{"n_layer": 11, "n_head": 5, "norm": "rmsnorm", "attn_scale": 0.125, "parallel_block": false, "optimizer": "muon_variant", "beta1": 0.93, "warmup_steps": 200, "decay_fraction": 0.758, "seq_len": 512, "steps": 9749}
Each number is 500 + 50 x the weight over the matrix's rms, rounded and kept within 0 to 999. Layers, rows and columns count from 0. Numbers have three digits each.

# up: layer 7 MLP up, 768x320, rms 0.129, rows 529-554, columns 0-79
# down: layer 7 MLP down (transposed), 768x320, rms 0.0785, rows 529-553, columns 0-79
# gate: layer 7 MLP gate, 768x320, rms 0.119, rows 530-554, columns 0-79
up529:411463486454528505430473480560501526496432561470506478421509539523487478527477468457433492465585462505468442489459486512523490458488451466506401549534466480521570538573483504473544497507620445490464494433496525533570460594452504502495385343
down529:520473539452460524554493484584511402574495568536416458523515447472461604523540431533485520517409464432483380547496539501473513560413444550500504530466564464512461486525520437449485407608559461488478474523441640483517405545515564556565462560
gate530:484503531470529553572449457613540448434496634540494613466399437483387529481442470497529468506517517477456595478476482603616541536504401565514511501487397409545518437413462415493455461437484532454591593539552496558431471550565484558420603553
up530:509545482508542522615431477540554469445523540594488636536532466516523594550466453495489500570410446553462511506521554511529473440513534491488546502509508446507570518435383453476540526530547456554480504426545514498469547549548471486525508478
down530:567538579478452469514481478543482538513463535542519558518519499455386497506517472475562525556491477520434479442490539551548534476427479521534509510487437509545538509449500495417552433517461508456569481468518516527423463522503397615530401342
gate531:538569498544544436579511523560444541505391522410545579437513417478456556489505445503447486454508556553562505534562421548566454477542521403528483504528405511548440507546439550541448478414477557492504553514608498474488521465527591518519488528
up531:504519587497497435466462552478529464543442495485510522435498533445528489451393435538601442500547495540594538426457459567525596416453511438566521514491517483515500505502517373499472495559449619550433520449483437503547468471529559453524486533
down531:498541495475464477437521512592493477551507482529631520317462545420546480606575528517462546513377557526453560468563493537431531466493441419479456479472485482550489543541520475508410504484429452497532523439508484522420391575536431482559537469
gate532:473545562469472584398560499505565437551424501474445507496495510507510607573551521454554565472556539515479485426519458461608492459537472441491545616506470510442460393501458698475528424429513511440461502487412492481583459577534544489429503536
up532:484532488455486532456513571473479522575515394430447545439497490439395510526383515425386442471596534514471541472509499499484569494514425525361549544544508540523512574511386546466459519480599557539456505443546511551501461476456469477445448546
down532:554524562515537496477515486518577602542551653494599499448511492548512444444518447395573549441650412567487486492535486500639474495598522529506533517488455464493469441419561558519491456508470540484460484519520554482598573524503526562493476408
gate533:513523451477534534472423450428464505499488575488504546484480534480518512490541480440494496582457515464490490562477442534474615463497441520475473447511435508412536501462483535466505518522422570412512535495526505484460578396452454534513470550
up533:446541486497518525451560555395524534553535528500482565472504487494540484489474448527500519554478488517510529527491477455514519398464435430450468458539494516570501515419465448521545530552513458525525473415537543536481583531457523546499529516
down533:493452513436514585472396483465484495489429429480546463498505484523488543430467498438496499522518535503471574452518513487518567502552509462454453557498532488444531571554509556560544490439579516445458458576604555492516566503461458530544455495
gate534:484522466487508509564478533492515490581520405406544524536462576486466530447445511518433538448509503467431534533486501507551482477505508552436477480469518550470534488475517551478487479560534518496558493483526522425426507424507506497514514504
up534:466529524440445533404549499495418544419464451500531471474542558475506572578476462587564513479488477475478598514489482475476533504525444450567493540574531551514456477458523459450515527541440463518488521395492458522563473550475501498484433475
down534:455513400450434483433561473532494551516442420447522495574440541518488557550480484549517399469497500500484547446540456444554536548445513456559567472538464477524510573427510512484509465581498548463488509555397548494507537473480526519438504453
gate535:561427378465577560505485537561505504393467520478568543513431515405482549500517505540482513514552390424453532496527580412435448453467478499570374556522421494555532625464611546469521528579597485513480465440535516533502429450446514493484610497
up535:369490435484522591422521443443510445511528475464544429538528483553493486576457436558554479564560521516450491477551538581518494424515438591480505505559495494623552513465468506545448448526469528491504480533581508513529571453504372376535583422
down535:492475565515529458530503430455490473564488565472461563446422480473566465500492428522491496495494520554544628509392534541497414555478637513545499436470479393438567496554443509452495526494508564425474477478517520426576576453466492485560400526
gate536:418478499548514526460491553435499559470443517484463404514489571453527588603510506556482531514426397479453569439554532383473504488482439459499483485479446458474524481559497527478573406575515512548530501495485513425471531556457455480526507548
up536:502465433465398469416493478511541562492522492542519525477500457505523494501492464463492468541589454508554484469456413386504393499476479504552458559563618414387515407567518581433547496497477534528494576507580523523463426568471459529519586467
down536:474511480366475497559461523529501434531431550451477489554529515430413532593514530573431517488480502478484464443384519538511544497469616501477525577481528495462467544551543568480558572504464556460473454487439381464512435475457474541619457476
gate537:523483545525440506478513541514439533504543521438481411557522440507556402517522543439477571504529511481449428399502562536512538509502575505504500458487516533361463543534561554529561622458495453499480515515518546514428534517473456491413428468
up537:517577522422533513460456497517459451470476552514539474449452554463484645475505498474473519458464467540447524517457437462540502497442577580510522506511445479539537515487445496443550385455532541513555473490429418564576514556534522526510567522
down537:573454488501532542482507468468561485439463510580577450419516559520536604486487392505468504475568381519545444527548466533491544527477574417436484409430462403522491473444537606407324525444487579473457553530468566451423552543375471522470465549
gate538:517570506505505540518413385455477496497474553517537567430441551496501582595457421491472551519497460529604531482466550586551530527564583420455539509547479420420494473464460441537445511435522537534495470515529426514504511524574440429478474497
up538:519463450339465541500581535562551501496538550517473444509502504456513524536566474469544540424520488497539504488446467623504622432442541548512502542581444462463418634474530542549488570417516427532429490509448494505487554485515565481499464439
down538:537485495447497540535429471578534443515505528560529424476438528515530619540577512479498443528504508499478506470560576503546570503464522411406427589472405492492477480506587504559422580532514493478467511483568412575467471485554473507459521468
gate539:438493560556440524560478544630434408537461579600519526465528552404564499512560534544574502446550479603445456566443461505516631556496513521516574513502539469444464559532574488478457486507597437513420653532539601500476442465473499534515554524
up539:466514574458495514539518488472505519546471619424513467512477575519526499494545561462504437449474448548533503498502511452471532501479459472476528591481532500491487445467579481544531512409496508496449469517514573573518488501444576551539418453
down539:441521561478581458529449439548437572607455511542452456481592563467509431493509569502520444545494548481451515538444481457473574432608500529601506450480509539457485461439460526518539482526509527458550540529578494529443442399535441526486467569
gate540:543509611502509478541479596498482453511481532444478486570502508511626536458538521574440450553461511468470416500463528507533543494516561520565502512503532467524428534495563560429535452373441486481377505402443392485433491528551485586591442528
up540:639528447529534507496506511423464499530489423490484483386425475462479454527471496510547520553528466558546497456464499557431454472548479520541521442536427557425470530494470389510489423518486497396522482395459548502490516448500502531511573482
down540:487570449425525640419492552541470481481540532539585499435498447460380500503454515480542487580499488541494579549469465577490475566496359452517499539438398433473496531430426446553586491549543366530500532447464466496501499497433543477528470489
gate541:473513394410627474512527451486519491580427506485450505516495399545522533506403513470559513484494492495480536492388479607492465512342402473517394515455481545512529455535549491495545600492442526464421506449505430444472497452547542440558535492
up541:513514503444548440520494471482508521466496514483514493519475582461495462515554545514584473501494539415507526518474485453602576566440438427541538407478527517427514539553496560468441520573511476530450491528588540376471474535445573446356431467
down541:456518543469478488520487488498429508508456569609529431524535440504556542450428442581533556562600512527559502432556523546537502446482503503539553591509568495434547484559541474500519548560483453638527489422514543531627529474469520570538559479
gate542:420465517546427461466549520576509494443557532464490505568408507536459472547532460482547477589540532511525476507509582487528569543603400508404489570481447551475483495464474545520440464403543488576554491495482499450573558564465463495448441557
up542:472448505561513478547533547495582500413591426494501493533501475517478497486485543557504547459493464536508481559447486564508498474442483414540532434547436475549479514445563456534524520544594456487455455563567519467568497409464539534417472491
down542:492524542571497577504530530505531522511363481465436503502510490506556414495527503520519511395476535560532459478480499548535489505565523438532591454474477451482506428574477542509385525495538619509540549545462577512451533557593500524410485564
gate543:556508402482544564519532462410499461500443565552399400548498549609472395560543492500525408446440589544470554489423521514473533447420578461464497495421450431574490444439590486458508574360479497584531448455482505503436583507520533490413444528
up543:529432528528476537495480529534552487548422430533479477481473524453407486435398457481406527450471431575498454488414558449507482563563435573525412461455526494441418515484469588447439441496539488467459558546450489548533544546547548561480511506
down543:444541473457479415510608424460435404460524391468498464549487463531492520499402486522429555590656402459436507519447501555470446497478479450518548462501551475474595552560497476594521422509453506455377552463460496484578497446548490445465544429
gate544:575517585457526514586523573503472543492531412504526500439530477454453522460534439473446482521518394481456524520567620569523518418514432481552440464474528496467544501382542582536688547602430506470534550467513562558452540430516430534532498593
up544:559448545482541479543392464616430522567563566533492482505474405520471500422578563563552445551445518489417559502478493524569456461488514486590496526518599499613469529542432474477543490572523533499595439555474577573507548493526670445550511524
down544:569553446485526449571431478436472504523549471542622420403453510509363476475430431459501445512617422478388559577544463479561457424542552485563588507474448460465475487503549447548570576601494508472585470532495489551428527477605568478630518496
gate545:476579533443485482459449526537611481575525539437460452434396545579554463426486512548577547524479431528555519516483460478491541559410515481453461479548538572430429540390514505451541481427556526491497564504527511462464465503555472535529465503
up545:473580503473522515479532376477487484539434490509526520442513579460449525479546539533465632484519525503533486471553491489619574511456485496569513571439500461537521475538582486478563443557580512508543481490440535461513537578463548598482600504
down545:485486541516505506475537453527460508563451586571497420480504552481456502565469482487481513479519469555542505561492469583423482500499481475561472538481484500447569478594538483447402462537490511532525354471463547538433493596555455474509449537
gate546:508500515445427523442539363577411459479435453587501567491423560483520543531442491487616451516478507419588546508569446526404601475543486492487496451500494565516546455468465522482435478470514415437503575536470464523579561685451362505477554560
up546:449527478496555511562447601500446525474489497552560444446463458485532458548407443433513504512524544444573564551499578579478445550425578594501417485533444430464408490497552523588519504461480501551517510455438454458543455428443502419458516516
down546:532561541526537511478478523493419468532582524552534443554520495485495501438556413545473503531508632472535521418505513485514559398500428536567559451552478480546524540512509470596512478558503505514503418457495563527539472337438470375425548536
gate547:530452379513526493537427490542484445490466576427480504490453485471519455553351392573459550557491408508485475487468589491528510465507464454517537464497531424566523468542500508467445513540454575587466527537519437548570483570487491462563446492
up547:498409511485487480588451498483472534465429530420528518506549504491482558477420494540491461539504555460524384575466500486449590502514503478510399530535493492479424471559462514469551488518490545468546493518413511439485501509529549456535551476
down547:485622564491575590569442545574534473521557435532483483494518457520525474498570532499503452489504543553603443507540458534486464586495448500547511431459440411496562580500528523516566467484534472512494548439518481511503501529445565501449486495
gate548:454496390518517430436464509531495529429587553456449509567476534575490467499484463444567516564397403514444586485345495508456502445450471461475516495593484556515504564450477521491382531492571504478632515552493456523377538614532472537520531633
up548:528521549447506439537522520517592507389505524561457562451478456492533468445394477589486428589427475585443520490443486491434505484473591482518438509524504469476482475492511444551491531490543492436472445514550558464582531504470424434504515452
down548:500592536449499418467463406488476468492504485477518492578453419491589490537548478549484445581486526482458546508556482600514442454414568522574500528468452518555476519478507535500459451416441417615389521434623444541472622470555524498587516498
gate549:515534472554501486397408551524476588473551397467553490429534618539463509482367445565393541459550490512587598484509549515526455511481475581471465530439425483403414399518492554474472490567547513527610566508500403476419469545373507492558443525
up549:538606474418401535590428466527428514511523470516529554536552569421528520476450518461536465563475591556468615524495514562525542432476505470428528416379558469465497467449486444519422616547437479472437650567531514313440456444545496506534436423
down549:486678487486496397424504514586499406509517541372495594555425633450504434424510518477485465516437583437566538475423534441459547492451425612503528487496536564466460480521435595502505505562578479513536433477461479482491474505563534497483497481
gate550:498541468562500473464507533545523426427460469546419511411497512505495536420500498477508508493446472524509534471500554555565492523482577511516476505514537482532478506471504424558466493457466468511446512466539584556549486523588504475471459528
up550:549451513538510522449579554496600490468429517506433533580529480527514443458453407543503418552508500564510518431467577503504482490433512532544513455482535528488493485527496493513520531584485468546559521440532557480557478537449502409522591506
down550:459514479540489529558471568490534484516530538480425498464512521441516548500486532554463497504517456515531436589467427470472486515493508504508479546512505527531454481499532490519463428517539505441478520467580526526525493519563510499453463505
gate551:495422519596459515471514440398476470531544457413415522484406539589536463615576506544437502560541469483443451570452518465483415467479509446581572518544485505390509512533442377476454552457603592574538565530507507480507419516579506458506461584
up551:517523553559461423473446491457602468534439485452427451444471487495571526481529455523478563529490461492466442551455473451499534452527567487478453513482527460352526531513405454543477487490480479401379558486490482564520545496512459453537530429
down551:504440464416534512531507375507528515556494474524461425478418541563607563449588504516579423384534517504363518475600534479507484509557530497531554550552520441478609537512480468410479507414530555578536470539516568498443557491547425484490484622
gate552:536539475569466489450571566427555563489499472511539572501510429520500528472482533491480465489449468499509445491533448447500409504457408494519440581515484392464483579475479459535493533519484446525507554465505490444494468473493507529510503511
up552:500581450478502448485566548531427513524542508476588530484445463483508514429602491408496507447424539483458475430518432453579447520489493460539496505487490367494520538459520497515525513447465532575462514482507466467525457469504445458506519492
down552:476630502470493480500466431518546511456492523531549487460480502485519527519497486501458436435520521475470528468526510513430500428464506466572465505478511488536514431455493508452485517515530488460531508457514503529528499561488530502487485539
gate553:443412490394431477522453500472487487500489439522580405478519547488456540570452412556550482527441439540496588491481487460541539504528514544462470579428556597486522487529519505486562526480499502493495474467462519472522547524452547495501443509
up553:545388526456479529524572524495497459457483502488552465444458543475523502554502432509562486544537467473466480450451565535526545495470556565485494530496527562509430461532467510586566489456421498453419447519462504527521577523492456505493456520
down553:496533461536568523458480494509529498489550548447520499499567485496510507498495525529496549508516505510522537565525503489464562443488567439486514518543428470519502552467496513554459526469454536535482541570520487553501415445530547531468484509
gate554:485481442443622405548445618507542467514532541425487518463553595563461517560469534472543370464499531491507515469521482466521517424500431471543526573568517525495423478470563502566547518475522441649510500571491469502534462483528480532525535618
up554:528517565532467542390565492617361515511434497510543521481470515508418492436464503512491482451529518547500585515501534438531643515489358433378593498492579503391532492492474520441379404425434528500519501469605498486426482443512444443483456424